Each number is 128 + 24 x the weight over its row's rms, rounded and kept within 0 to 255. Layers, rows and columns count from 0. Numbers have three digits each. The size before them is the row's rms in percent of the matrix's.

# k: layer 2 attention key, 32x128, rms 0.0576, rows 9-31, columns 64-127
# q: layer 2 attention query, 128x128, rms 0.0516, rows 10-31,42-63,74-95,106-127, columns 64-127
# v: layer 2 attention value, 32x128, rms 0.0401, rows 0-17, columns 64-127
# o: layer 2 attention output (transposed), 128x128, rms 0.0745, rows 0-17,32-49,64-81,96-112, columns 64-127
k9 090:137107130120141148110097140111111079133138140164128099104143101108097158159138107127138171124142123120134157096159087146148139157150149115105094123107132139099098145121075114085140138166096068
q10 069:113114116145142146111126166127119074108137141128130126193124115161152128177141119141121118175131138110074100128095115140123146076139123145146103130181166165141120087141111126119098128126108145
q42 110:133152140156101095099136166110150103141143153163146149108112121122123157164133138114111110143146138126155116131096151076132120089145114152158116124120133154151152111119091130120165135118171108
q74 101:110113142163099132098150163132147106145120113181162144127128153178102146169131111132121090153146112102140109098096139113147130115138132169154082118101121150177153095136110096073142105073129144
q106 087:101121101133123094108169142166179127147118123115145157125112147178104111169134129109147090150152169126148129121119147109125142133122103127155131143140109145173126144117100141096093118098158162
k10 118:135166140116105136105158112092094132139114165142143133080151155089106129159148112138098166115105089127144108146152109134110155151154128161100133157096145169149163135112092093129148098163075119
q11 089:135126102108139084118150143158146122119095137126160139122126110153113151149140173110117159181126162141127110145135070103111136151121130125137138142134145117150103114145083113104104137109136154
q43 120:132125124147112080107135133171163162116125118174146130081124123115103159124094138113136132132161142084121143098200123105153115110174113144140132173079160144134111150110098119112116157151115092
q75 100:122101110139133052153164145150144164106123125135161132117119158181095159131125143111144150130112114108125115104168144095166129111144106132169103125101109118150138125128115132075101144055129097
q107 110:149095112134122111145166137138123078140100152132140151086102156161089171181155152100167144144141177142141126138110107107141158125133163122139134184117128161155131120135079143104107117112129128
k11 069:131156165115125157121116125147099131128130163093123150082158120114133098142124091124134147150095116097114158126148152166118138129139108164085164104112142156116136115091111158137157112168112100
q12 085:154118110114136122183125138163138149126094119135149163138094133129112133104115159101080140146131152130172135156163070118104130167091162091143114135123105126093094130161078130094115132135124168
q44 115:108138106119122089075127167158124175133143117128133078110105073143121102111100110125112173108118139097113158148216147137117129125144138140122117141101139125113079138127135129102103174120114108
q76 099:167079102132151047168159122124127148103128101141119107095115134129140140126129137119105152116132133117149136138163156090123120143140111125137158151132153113108114132146149100130103137137130106
q108 130:138115129148117151110110155145116106139124136100098132121147070089113113136110141116121116100118134109099180133155105119143118174150145130100150183118141120085107183144121139126165146144078131
k12 114:082124107101121164176148089138155131147116084120118110120160117136128095088125130107119088153107166116131100123104125134106135149127081078135128125187105157125091106132126177165113129144123158
q13 073:149130141164146097145154079080135168126128151131143106100133162111128135101114113130141133116107146149158108176102176094124152128122110131120145127087100132153125122128153140143119139128166118
q45 099:131105091131185138158117130125090143093143144128113111162150161167143127109115115104137168140107097149139106143103131146093162142114167114102158147148104140110133088150160097137096117132124150
q77 096:135147109086171149175144079162099106085123149152111123146122148114119126065137139125104188134105137161121149177144078127099174115085150109124179112144108112133109092120154146148102131144115109
q109 092:141131161135167092112112126104129161107156120156114102099139149095109103079102124156111199109106105128112130128149148148144164133129106155112145104122144119113169136133154136119167127145081080
k13 082:147140085146122134142134149154093146147137168156145089125124151142158120142101130137109163115144122142145149099137142117119103122104150135118113152130104135141077091123153092112120169090167123
q14 077:143107165082090143097093097106137136161111105122163123124137127103110120091111102155146123109087109159159135103126136153126085133141130146140121108157101138141121171126140182149138104145097105
q46 113:115124154081117139106138139125108123157126125109128123132086131129114107074128120140113137097083128139102138143188109158151142153143129153114125144141114140123101165154120122139096110143063117
q78 079:126122119074139149112113141113127090096113135099154130171127105128133120087151138153138137103133141153129126123169123173106126159127084131115135107143105124122035150128145118150125126171122116
q110 102:111130166138121139081079146121100124111122107117111090153167081117128134111105131131121137116102120108108129111145116146147094120144095127094143121142115129084107139122162113134157127138098137
k14 096:124131071114155113196163122131135110134155110121086118127092128138141105159150157081138123101153127095146134155159143131120156135103116090127114113158143101123124121114134114154106140126132137
q15 088:113161137142127137128107116083149104134087097147110148126133182073140137147129143143160121102124135100109154124100152144139148098116136151121086115145156121131114144118124129128118125115122135
q47 114:142140116103126139194139086110092137117115145159119131141113157108181159153146151098105136164117130172141112163073109123109107082078154123145117103157144130135122080181119131126116108124172170
q79 098:091158110103111154134109096143124098148102112124130192156146137095099117139139113109103122122142128114111144151129055153067127104097177154131122131132145121128102122164120153130131148144086152
q111 125:129159141084102140084121148117158075159114118130161133143141158136140164128162174160110134104119144128148158138171122148085146135062112139137121144151085094145087128121157117104147152104123105
k15 086:155120130145151104134144105134095174077148156116135106106131126128085148163132072143119173099101100123174124108136121100168124155160131111104151149127113120133176110158148105150143121147111116
q16 064:130113136111086118092118112122157128131096139134157160108140139157104151116135131109126132120109122125114128101117166072113152131140106170158080120092159116144114143112142135065115131124133132
q48 078:138133171115109117111130139103106125160159103100145124133113097137143107094148146126144115083096153116128136145198116101138131116159114171132100146136126116129111189155147110090095141119101135
q80 063:119161134076132173131110108107117114124142143095153150165103110131143114076109089102152174125134150157140131116161133131167140115117102115118095124148131131146072129104150135136089118140104114
q112 063:134126197104088140114107150114097134113144111147125137134127131126134122123115095151127136116103102102109134111186080126122117150151109095098119128134162124108130158108154080136171116135083100
k16 219:131098116118166125144106148140144108127172084108092115162114105133155107117121145165159102066169126120125167135148138136145097133095133129108148109145139072092133151118160112160120144122136113
q17 220:113124134099145145151098130114102113141168071117080115182120111106160114103133142172160114079135099124122155127132121140150097130104117128092157112139119112095132143115149132171145141152126110
q49 141:118123110103110135146117094141137139127125087139119109175132136124179127117122165152127125106136094149137154147160084149077118136071167126122136099150153079124077141147153097138130151160129139
q81 170:099137118130114149140102101139121113146129081131105139168149102122161127114127125162108109089136105121131176145160082163086113150095147137102164108127124087073116147141124114170136148178100135
q113 151:143113130092129175170112133115119093121116117101121136187113096131157133098167136166143098097145151169121154123155116135086116140085143112128149106147107091107110117138169134144116135145124117
k17 040:130127137092107118144146143102139110148136158148143103095147156126136130110097115091076104110146163122117123151101142115123136094144107125120155144185171147119119119154182126088172135101140122
q18 090:159129126134140126135126122108112133153157133081120101155096096136162092078139121137121146113123133177231140132156119140113138155085134106107150129136098141123100119103177099129132145118134133
q50 114:168072155114136092111139163117118147129170098085140089117128084160128102136119120137123136108136151152133118094172131111126140161129122118094142139126098119128121152141166108144103153094117123
q82 128:135106151167142140102113175135093104093176116080118112119115093142118118107151102133116139112139173147121149099196125124126111150137113135105114136128130114117117164105163100136141135138087094
q114 096:136130121154142140137092153143093113119154107111137099128127062110117096081124141115127113091135125121130156110161144129091118150132110101110109134151165103094089167109160080112118154141081128
k18 078:095123096105131145112142129114195120129125094164113099107125115107163097180157134129100111103105129099126090166150139134102172129138126111130131131141143090154116149143120143149126170135111117
q19 092:127096161117109175107088156106114094097146091115119154145150097125136129148155119174158089128132101125085132132122136133156095126131129146102134106128173106085150126115120119166155107148134114
q51 105:125109134126072114113157113148184128128109137157118162131129157081141166121104144128100088121126110097105150149128109120141102164160140134124136131124178132124133146171082101144156130158103126
q83 088:103132162140086079104130112097177135131108127135127109129152115126117097151147140161101084131135070103112127131091166138113111103187165142157132093082152153125148121150123080136166143132134146
q115 093:114098135123098120129104105142174134124117081092092119168140083112163109160124142145120067100157120124098127165131149133144107153107163130134158121106165104101167134142125130187153156172170152
k19 098:143137137129106125129165117119096109124109171115162155079140185165090123119137077088114147187122129143142123123112129160110155143176107134157105147137144177180152153132113133094112075135131130
q20 101:141137138121127164105116146100119086138117164138152120148111160140143109147134077138171135132146155130155103114106180131110151109100115115110128124124143136179092122084143077094124121130113123
q52 117:140131142124151140158173101173094110120097125169122155146111169066151153097133124131186138119158102152165139107127126161138132121103124092149127142131116122109118073102158120139105123131123141
q84 106:110153113142149148142140107123122118109105165133155138148122158119145146112139093122177166137125176152144124106077122144132144104092099095134124141129110161165095122096132139131141126105125137
q116 136:110160144089129143083141108127116089147156159111132111142109155140147111126160091153178165131116145143171119124100139169121141104099108113102134149143131168160109101075140122109127114114113117
k20 100:142122110178135124134115118138146143126130106129090132124119157105116179131117166127118103128153131134097148110142138127143117108150155113130120098136127079112170110117131122147122094121145124
q21 085:114168127119075100078133139115165141112145116105166117096117087121127061125144085132143156125127145114129101108127180142087150144161145190128126143122157134127072131110154118145136127102144118
q53 110:114138130144094096086161122144164142167132117158141108104139137124124120105077167135109112116122135088111135102188149122128116181177108143124123158135129115119114162143108111099128145122099097
q85 100:086152118111088127113142123097148107130130116155144082122135087091101080081136120130107161108115119103136133137164151155065160154146140135157148142114120109109052159132142127147140178145117105
q117 101:117118168118065132100140123125171148174118124142153161112121112126121085101110097138116113120114131104145126150118162147102119166171108156122114189059183138106101146110116087136142157136107102
k21 106:123122100111135132130140112140148128151115094123116115098118130148153133122105150095163116111133108107134140138171153123139121157147113100125171157107117133140156166155147158112118127128106101
q22 102:094108134133131126088108173128139123132161169086118121150156090133124144118168137112121135120130120119118145055090107146130106123163181115110141171162095110123152123140148129102152121107084113
q54 100:112117114163100127097126096162136148124140104150120116112151103131118106193086091140127099109167131085124137104154115148093133165143140142108128111093107089163137129165115119132150153119126155
q86 105:159088157184109124104133143137163168140155135142112109118136167141147150154084114122107097120118120132127135104156136111170113117174108106116111151127127126173146144127122100110108152101105119
q118 104:138107126131116167119145129144143137148140144103096129148156180112120113099146093153105109115119078128172148094093109140110142149163195099154163148168148121148139134150110103139126134151094124
k22 097:107147161116083156140102147123150102157084091141155178104117130136147106158122139139114101161121123098112098145146120158125122132094059128116082071113136157144133109137123127136149120085143174
q23 080:153130115117126111123156109099137129120141145140129074153099127107152116118159108114119166135141117139177077125126167086136139118133098143144179134095089157136121047136170134146144158100154128
q55 103:116134125134123097096124137080138146183161126124123082111134104117088113130079128126121113107084106122143135138147187118128154174167115130108158178125113134107110145135136133146139165141114122
q87 096:135115089127166140117158138150093120076178142162116065119154099134151123112136127125137185129119142137129113125145162097138169127127116134108149163104128146127094090101136119133107144140123129
q119 101:135157164116149127100111152129130151151176109096114098077105089082115062080138092139144191114128124114138128101120181142160131137158100115108136160109156104106156113113137138110128130118103106
k23 103:132144088146096138139164106156160129164100146164132148107151155146144122139114133128075103112141131116141147169152113138037162175096177103150152149105130106134109155141093122120131167153122114
q24 097:106093145128107153108103100151147149096130129139116103120109118134169152124083136110141109134142138135103120180076197107153128138166129149120106126099152138117182114146153115143134143108131098
q56 101:103124125144090127153090119131130144105125126107128167120144140162125159155180199106125133131157130089111111206065136093106092133143110116110127160088102134131153144160111126114124107113138134
q88 095:115083143097107146132107122128209105105086131081132147127117135116162136120136144135189108134126131161168147174100131148134144118140114124123142120105131168151094163118134137114129108153159127
q120 114:083127102103104206150131081133174112101100139121149124113137141083166162147152127123109134151117156162169106179109130123096141121096132072154138190152108130126107131105119154139128109175129135
k24 091:118133134141178112122134146125060140116117107111145137171144127164070130112107106144118159167137092120114108109115096112131104154057126098130128124136111130122142118143114111137150111133135181
q25 085:134153153126121114100148117138096145158116137094142143091139139122066116123155102141131141097129107120135146122105097130144121124183088128168096110084148121140138158149099170116100112125151118
q57 118:143120132126155147126137095176117111140119162115110128138101134134100125113092148125167139111107124129091146174131169156129162190123130091141169158154104098131156116153147164141093146146097140
q89 107:100165105109140123152101097141107154121098151126104157098152096092134102137128177131169146121155121099085115168107153170095164159114134125134132104119145145120104133130103122130105124179134127
q121 103:103191100131114142139140110148132096138090157160124135121163102133104154141132123131132148146144143099118115118073139137134160125158157140159134124092123127125109087141118182116162105144175123
k25 110:114135121144165129173122142144113143161149119119131162123078124131128115087097137107129142110114172184146156114124114093131114100086163080135133154168112126118126131119130176128158128113124129
q26 088:139134125096120116136150119133118116113117130162157124150121105103125138159130161118124132141078115127136099130194083130118121146112145143137188163137147121118131121139105116149122128189086159
q58 100:110161158126130124099123194098142108175115100121137116146108104093104130073142139145070137094086117122120143130166106136140115116136144152107104168140148148119127139143124106101113106143111097
q90 081:111130126100134167152152152130147102103097140124160125136133129130115168099179131140103170144104132122096138132146113130118169156094088157122170137126079106112104112143139123111127083135125132
q122 095:147106105130151095104146171106147126116126126119147084126111109122104138140148187113157148158058132156139127143163095149120145106116107146121134158167103108133132115134135135087102121126128155
k26 095:129123117140164118144121123156078132109134125102075112119124121122158107092110107105114131120179117130128091141153131120124130155155125129120159100124147137084082115121106094193116154150112088
q27 090:137127129180111091150132112143110120116108162116106129106130119179109170088116106138100142133133125102148141154107140132096135143146148079153096108120125112121128153131099101128143124171133121
q59 114:113106140153146111199136105146095139079118166121120148126118147161123167168142145097156146169154144123104093166061156139114133107105107093138112092139130124137183112123120149157125115140152135
q91 089:126114151118138145164143128170107141100118149103096160129120168143151144151100124127172110145084134113092105143086136148146161094137106139157068112129142135134141121090137153103130103127150117
q123 089:114175107133149144172119122162119087108148146134117120108148120121136137139121097160133142118109116136113169126121107167129153093092157078131121132166137110126109157073117149119141093195128093
k27 091:115126145149150170116080081094140135097161106135160150155130134129097129140142094150161155102144136148140123131100096137131095089108156119096103148136148123116147147117092107143136105107102136
q28 095:162087129139139114150107127109128139125123084132111156126191159130157155133103140137161131127163115093109120139071127125143092155149112154098124120142129085109169138140121128171141092122128108
q60 117:155102128159086105110115127105133156099121103118134153110176123112167139160110088134146128107171128066144125110140123120139107148164115158117107152111166147140188142122133124108111098119101134
q92 092:145133152142083121111115149092164117164110121113151172124121098116121115162135153155117060107144106118144136153154119101136091076142112154155080123112173141121123157146127120128128129094136134
q124 103:163106137172105099150124092110098135139086105136146135134154158106165166190085126132158105113158129132140095143119117079120110137109133123148148134122106138123147120146103088164123133113184149
k28 100:126093156124089122137141116194115166119137140123170148101124118137139147124168115128116169188098101141126133133128159133148110130109090139107089129110152139110151138099105148100084121146135170
q29 096:203136138164133102150086118086154125154121151128129073117092095115115181123109122145100125124123115143108095112136195074149133114150113128142174109128101113131124102135152124148140148148142128
q61 107:136099129132141123113122136113105155186167135130090106092099103117089115137097122115120127124105118106114129140122148130150167176145150133100153121146129138115139169173106153150109146133103146
q93 087:192122113130152122148143112140129110086139156130121099074115158121149161120119133116165128143120146131127104151130166109170216074132108139119132124103117130152123139093158155099124134110178115
q125 091:136116142145122133143111140076152144159159106135123107068146089068121079112153137149091145119109099159131122118121157130154152117157116121124172154158126089093127179115103176107147115127121107
k29 096:084145157135151141134147108158118115105134144139111151148150151139138099139100127129133115099107122097147129163166104169077140154072166118131133106131179159129137117117087083158138139164112151
q30 074:133156188113099147080091139107137100185117112128122154106091060081110100156127135154128099106110139141155134144103115140146130173144127135122151125114148122114117163120096159136130137122124121
q62 128:143102174145116118095146126129141140153147111147094147094116134086113141140090129129139124107129128085107131092120121126188117131154148167099115101144185139122152157135098150163119127128099129
q94 091:145133162154112120106094136125140134169131135125121137108121117115111121171114113133145060112122098112100135148150156130152111109173136167129107128105162133128155184114095098120145153112117137
q126 098:109099126156137116168127066146164114135089127140109152109135122102162169156100136107128093127157128115156118124117127091108116151111161131148111170110147166108134146160070118143135149146122152
k30 106:099143121103146141109130156134075102135162141092165130095100127155113113105172133146112185119093118130097137154165139178141167130121090151134167066154107114133165107106126121119102119119110131
q31 094:114135156144146136070117132147168113138120108165132121116162100166142108144144108096104167121123106079127132159130099139145121155125174129105148162123155117143110113150123107129123125113086074
q63 081:135157120152146162089121112100114161165118120162118132140165171070101127111082070144149168132103102105131125087127092144099130146137105142103136155163180120123152115132155134114116111171110110
q95 106:107108112142166145135163113161146118102129142178111147133156163147126137122155135114135174151132133120113142140146087164170139130126157126118172122149090146130103107162126121121098139125116106
q127 097:139114131137131104103156128103139093113091142164117131115139181168114145140160144131128153143169132147166137132075104109101122128095141155145138102113110141181175088152127108106108106077139081
k31 091:151111153145114128138100140190096147175128133144116128145101139103143149115083162118129098121101097162121151078159123096119126110124084129106104048145122120112124108099142120147152155145153162
v0 104:146120104171144157112133135165163155109138155175124129140103120174152165137108146141068112146086123118154137088124130144150086099125164121129120135197092143142143168133106126094128139086121126
o0 123:125153150137161111133128117155094155107176098085129172177113114115137140145170148144091131136112136141126134084146130165139140124120137137111168112134126152111082117080122154078142111142084115
o32 090:141124177101084130088118126119115145164154098101092153136131117139132153156118171109139105120134141107182150117128134153106171146177101154142140145131156160142109140132095131107123106133117105
o64 096:128134140153085106099146137140146146133155116117103139152139121106143182140134130115077137142107143120152133125151138152110130129124113142076168135093163151086166133130120124108185125145104134
o96 082:126148142118101116111133146114154137125197096122102118145114122109169124142124147107100141112115119130164152094097150149118140102132156153111151179124141165117122093078120137116197144119123160
v1 105:077157161099147114087135135090088156106161154090146110122114124138137105102149061143183199118095125144151133126115141143151139093105110156140118123190104164151116110074147140129142150144111112
o1 123:130118128122131103111157122109116142140143111140130083130206146105155138084109087113105175155134143125170116117096121110128104126108113146112143153141150133123137120149147118111152149095127090
o33 098:115150133132144149118126138146105133184130126148128093143139141099154086113129115108117158096119099138119114069134119124120136081111136106156148156108152099130116097154171114103149193092143125
o65 099:099147131123165112069140134143124124145137128135096117158155160143147119133139092126115166137085118132159159101133106110142123096087121122111117126150094131154109097109171134113125153115175133
o97 097:075117104125134114069115099122139145150127119111157163176079121118129121164153134129111131143121152130141133093122124139106107076081139130146153160101144135134155124115105105123150114124123149
v2 105:125119129110123153125128114152126134160132137123139176132099151141126148087160180128107128129083121117091126111147134110175138098136131166119113126134165132108137118091151145163123112146110144
o2 129:099141113118130107099134115123110144124175117144107091109163162144100116089114102133069176113110137135137161139134155118154131136150135137093119186138150140139136090151125139146165099114130116
o34 083:154124102116136080154125120096192113118110086141091116123085122112151161181153097118112089133130163147118106143091097109145110133127115110102116137125110107109149142096117098116130161168142131
o66 084:120142182107114082150150146139145123158137115125140141114100127158078148140121146144136121166089079151110128135078137093127141128110110124145101149138140102122163128159146108098138062128126112
o98 093:110148162120113143106139119125131114198137128139145137102126124133098152121104124122079140115062105158140129138133181160132134141105118110118122158114138077123139122172149120105158140146070073
v3 099:161162160123126147157132126114134098063128136122113162114195140142110124167132121135167138142158169068113144167141142157101158107137147162137127140141118145138101150072150107124121135106152088
o3 117:156171145164122136134126128074115127151130150114131152093150137135082131137141093119104146178134143090081079108141129112182131112153136140113100101167110150114121136131113123140121134131146132
o35 079:135120114133106149132142115146133098081137162131088152143119108129128100136112113081110149107112095107116118130142129133093144148124112106112127097154109141129133135122180129130142117112150169
o67 093:127142181132097100153102107113093120146132110118124135133097156171162140166146133108119122109149110129109096122136078151108118156105145127111110102192143095166126198141145128123109118111125114
o99 102:131123130156117128132150081109115096132149142104127127138171148113122171105139138141132128158128131126099129161160083119091159158151102128100146111162115150115131129102166154129119112109128123
v4 096:128111115140111143144129118128143117118138143111134107110130092111131080130122172125123156121119124087145107114107169107112203119123130135136132126160143078154088123164123166127148128090105165
o4 116:108098135107138115162138119107165144128129133140134132128112145138145126140162135170135103093123076123104155155124130116103146168099122136098108176088122111161132158101124171103139132103118114
o36 081:137098136122122139127154119157143124067134135092127104139130149120158131125147154139109080115135165165143122112165088136046134147117130111128145176137129116148096136106144151122135178116129122
o68 100:111139121122138155135125112136159123081154153121074131103095113103108126136138120120121122116125181138138172125091130181131176135140139150088080112103121155146074088112102144123134163093135122
o100 097:087126097116163172115138093147190139075151152143125170092109127109136130118161127179101143123110108108142144124130130163095113123048112115132150133121128086118150131131131137153146160162106165
v5 096:112139136146138097111142131128125118115131105140149118120150138135109128136111171164113157130137130129152091102148134127137158112116152104122158126093098142136127156094131089087146152104087155
o5 116:120080179138170128117137143146137128145161134096129143129111140187118140141162137171156128152123107124120099114159120117118115124093087133151105078128116088129162137121149069090133175127131135
o37 105:150105164151112131103160134158138118109160137151166121190120127152127135113143149138118117156130087124070123128141124167147152153115141081145087124124116136140159100118103134114107085131122140
o69 090:142096176155131134117135137142120131163132086120152120132108146145143134087144173127128109142134166154096131116162080164095126140120117132147070136172172071166129173126092092108117162116085118
o101 095:138089150131179122122158106163124114104145104136144100147103132156145099081157180142178159110138112115080129125188099106097158123123138154120089083151107134130152103116146102097108147129134170
v6 101:075104133122130125138098117120108057137135142148121169134147081105144096108123163106131117138129168108093114171120131137087137120115097135126122133100190150128099127142100115126152128128130123
o6 122:158113137124077110113142142106170100159112120116143140118123114087103120149134145144124087115126132104107120114110135113106128107143191124164108128100150152153128115164126143129110082108164147
o38 087:113157093099156157116080098144089134149185165124096161116149150151111105109113164110091165141093094136135124151161115076141116103113159134144146133143132120102147125149143145172129113112129075
o70 094:120120101111123125134105121072163096110160112129108138126123137098100080126153146115135124119154096068123106157120137126150161144161188136149111158108151149136095103161107106147104140081145143
o102 090:122120119111124140092113121096173109113127109136161184130127127116144129156140155144098123133146105100125106129129130073125130126090146124174153129158172176137167146140106102121100076121113156
v7 104:107129139112132113135134093120120136151152165123116147146141149136136075106135100121158141128117139146186133141113102114122166139140134092104142128177085124122169125127122106112167144141084159
o7 114:122098137150161134108161098123111155122181136102120114145154130118170119092117125127148150118067145146113155109118122114133145155129088130106128184141120160121108144119137130115129098125115145
o39 084:066123126159153102145156126143146117134115165156123104146095132136133152128149136114111119103160129145144110127134111124149101162159121087153130143144163177146117123168108122090115194092174121
o71 113:099140069135123129117153097145174109147136160149134128140150152076110101096136113109155123167119141134110152124118090114150160156143109098104156094110116131103134138105139153143138125074136136
o103 096:112134156169151103130113159124126093141172129101131137122104101134126129119151124086126126146079125108094146079129117090183100122123137130128163169152151161110148152148149117100134110065129108
v8 104:082171129095139144099157124160118144138145099146132155113141169117147117132131085129099131128097139142130132141119101083116096141127140124117129133149163129149097155094111114131158114174111146
o8 124:164158137147126120143146153149094120156150127041105131128147155089166125120109120105136115125129130139153113145107137082122157127123128112112121132106165070132084135103136086069072082129121169
o40 102:130172088162162150168083128172111143153108093119109118106130114096120157109100137136122182108139147086099128139149102122171135107105113152117131135117154125137110100133128137133108078138121113
o72 101:133146116121105148132107109131137158139157103098151162138146160117105172141107095124095154141138157123079124146134106137132154117085123128084084139080143089145118141098136078117132100149072133
o104 093:143138118143160156123128137133124074128152108125164155133130154130152173133133090138112091131147144111108144124137129093121176100087145137140122105128139164160119089098116095133097052130103124
v9 096:143119106136119101104151166134128142111101106133138117161141187139111105106081102143108104120136118115145139110154104106090141136131113141157123128130180122157090091135132130111100134099180132
o9 118:119128088125109115137133163132102114131070116119141192156092140170152129132146111151163088146150145150149134156151100140124135132115135099110141108135158100129093112110135124132137166128104155
o41 080:133111141117111140074116165129127127126145105102157185139136114174060152112145133133171112146171163136105155113147134153115128103133115190132106134114127130164168165116122147156127083142082112
o73 096:141108145093088103109130175111141126145122135132147144139097129163120113102093155155117127093156155176140117124176148136090106124130064111140120141186160159137112127128136129100144148156090132
o105 079:165114113116097092150161128163080166143108153157100122151115159154130101087128119132136128105166143124175122159154116138120109108123087124098133126135097076122097123117147139170120154174122135
v10 107:125160180113137123126145165133115162163118138137125174132065127130142109160182161142076090127140112113150125137134130112107120133135126092123081114132122110093141144088129126151141127112143129
o10 115:122136136126143133110166104122153164086134115111119118138138080082135141075174118113156133102144154129159090154123130125115175113133114189137176111190122129074128124118103089125144115141157151
o42 094:131148106173162114104137113125152110136114146152120080158135148117127128126139112145115140079131141125081121076145088172137155151177156140096103153117168131142100123136069122138118139097136125
o74 093:123141182093142132139138124126118139130117155132121137140162112161126157087157116171100110133162143139104125128159106127144099099084123101081112123183115099084187161123111131148116112153162113
o106 098:141129122118118142107114130171085166153120140097109097149108123123113145124165151091149104104154119097143108122118137172084155102095150136160188133154134099062118119127100098139128076149151108
v11 103:127119165153122177125119107168106097099119133131100101123136144155132104117132117114163128128116158120162108148144111124115150167148094073125137143133106126106134142077129134140143135128161108
o11 130:129109102116105173153132128107150131103139124079125107144162164159141092098101104145110129118109095136124124149157132106130170099160142092090150131093084093164141163081148134105097160129168151
o43 084:118091112133139128142150134107155122092145120117140119147079140145137157136150129150150124153127087109073152151163142113092110163127121113147098099131139162118149156105087186137116143090111152
o75 093:168115171128123154109135130060122127110136112099123128155106133134093114107141113097164098130141106108119092140097130138134167129156145129125119150126102165136091109127119118119107142097121138
o107 091:136125147128133139110140133095139110090094152139158146130133155133121078096118109119125101153164120115132103142158123101109138123172137113135101115124114157159124162099145158133112162079114131
v12 104:116114127140135135161153153120134082157116120144134130122094081122171158117116154117143106118142169100163117102104138111147119154145103126097132132118081138130127101112106110122147148117163137
o12 117:111115148121115118124118134144155129130125146139148112099118128091120127187136101140102095100136132134137126143097156119110136101135133161131108144103133172140179122128109143129120127102161109
o44 083:106113105161140133137146102095144166122086169098113113124173149133154140118196119101131102129148142139124129099117129135131117133143149128111109117145115120113126155082148124131152113107139158
o76 100:137133139144197128153122115141155134107128110109131098132109080140124152135165097106155108086129128128163135154081125140137105135172170109135160173106107124142115149129110152112107171095156187
o108 106:097123132126188150092118129123214117130119120119163150135154138078156137180133140149108077119139174156139149125103134128096140128161132135132112099129138136118141153103099120132128142130128161
v13 102:107129093099137154098113133131146137131144131156128180132100133139171132132115128092130117128133152125093131084130090094154123132145106111162136087095115144144146094074136128125147147109139133
o13 129:109137144143128118132113141096131171153139133097104141115128146120139145103076082140143132124128110116112113137098151120138129122140127148152092089129136126082128134107144118119162123115102150
o45 096:175153084128093105138128122101119126109126145138116119136146126083102128135111093121143115150140093099138111186063136168177131128133148147115088106092153156120106126148129150187099100118155134
o77 101:123092140126107183126120134120100127163131104156171144140146119135161115155117142127117147118138105173150094133147108107128112089111130127143111151096165094183116115118099127126187143137110110
o109 090:131085125166094139124152133132091120162120102121143129155148151121138158137151157081173138118135131152163117139118137103114156104121117134131134112115156134132122094084130098127140100093141179
v14 092:141103164131106133112120139153142118146125103113128140113123138072129144172084140171085117132075170097116121118141131147121134106106117095125173125127104122136119172140103143154140150129165163
o14 115:154135143111161139163139157150152143160158064102123135138096135148176133119128138144104125137109139129082106128163092113125078127146128103099142115108139119128093157102118122125141171145082159
o46 075:100101131163125108085106118158098119126136150145131098097144102107113123145141154130162126150125143127085104156161139134136146189157073153152132140117148106117123140098075169160134076147161146
o78 087:153167118134102156110105120104163123118133112090137121130101125118137136159149173131125125128147130117099072117173163152162180137107109078138104156109159141120100100121064113139128137137084101
o110 092:185145153106135137133149120127206145113144097126122135095150141111159130119127080145127102146147177102097090115111135106155080105125174121132130091155125114139103125107121157127115129123134141
v15 105:159106122161134150149175136130108107122126112169137153129172125044108127140133162127146116101138136134134140125179083153169144125121125111118131088107114152138148099164110169120135134102153106
o15 135:145124088166118144128142134121098113115160159132055180153121127117143148136123121135130149074133111107109132137160106117158154108127126134109101094154118131093130123106143119099143133179113112
o47 090:103119100149058083111140159127172124105143178110114155146115159159121139121153093131099127147154112120115108145084135146131131159124142132123096123089162159136127134092082111116134130096123119
o79 085:155089150161105125122147177159128136140160120135155179099109116136133139122148112119114117123112105158147116142130051121096108117162140129155097129160157128146113128141131146124136148142093091
o111 095:148140150145130119145116162119123111122101108101110132067140093135164121126133110110101107105090128113137115141123090128125175157172124120129106129129129127121084130125174147130123136116134142
v16 091:157137115141092122142161093160150119153130132167108147121085112185110133142100108113142144136115177119130147087154107104075157126127132124126119111130105114134166125113104140121141146191119139
o16 117:128102151129094127151122157132153175146116155093123127111129122139131139150097097152139096162114112146130157150110169152120146096136107114114142104105093087159152170108132134070115116144177134
o48 077:184087104155111138130140119142090118104124129131101090119125131116170131126120144152122118114166119111084188142091103156139138115096113116114171119143141107129130127126131139140126124081139164
o80 089:165082134149095166098142109171123161132128114116138158106108139120164149147091097128170095148141162155121183125057095155136141116123116141083107130085140088152143119099090132131157148126127138
o112 087:166120130154058112131166143150140132116126115129139132111143160131144134147114111152146117155161139157128156178120101114129125142135112186129124111137137128159121142127111109142118080110179176
v17 095:147095117174101128121117118065137141101108122116141135131143120104125147160189165131155125129131130105143128125106051122115137063157111118114126138104113136112146179134101139155131133131155132
o17 118:152128162114131135116115087117124121099135135151121083112148080123122106157149161142156101086083130122116119095138104127151111101140164148143161149132131161129137129150075125153102163116132143
o49 083:130156178092143099131129129121111133162122166126153155100132101122100126056130141168090153126102100147156134124139147120196109170137113112100117087145110121138144148169123127099108114144148093
o81 094:101140073117139116163146079096143146083088144163110133078136098115137127122197115109158114109123107085140105111089113112152157114164171163118130087116110137112136106129145145117104116118137149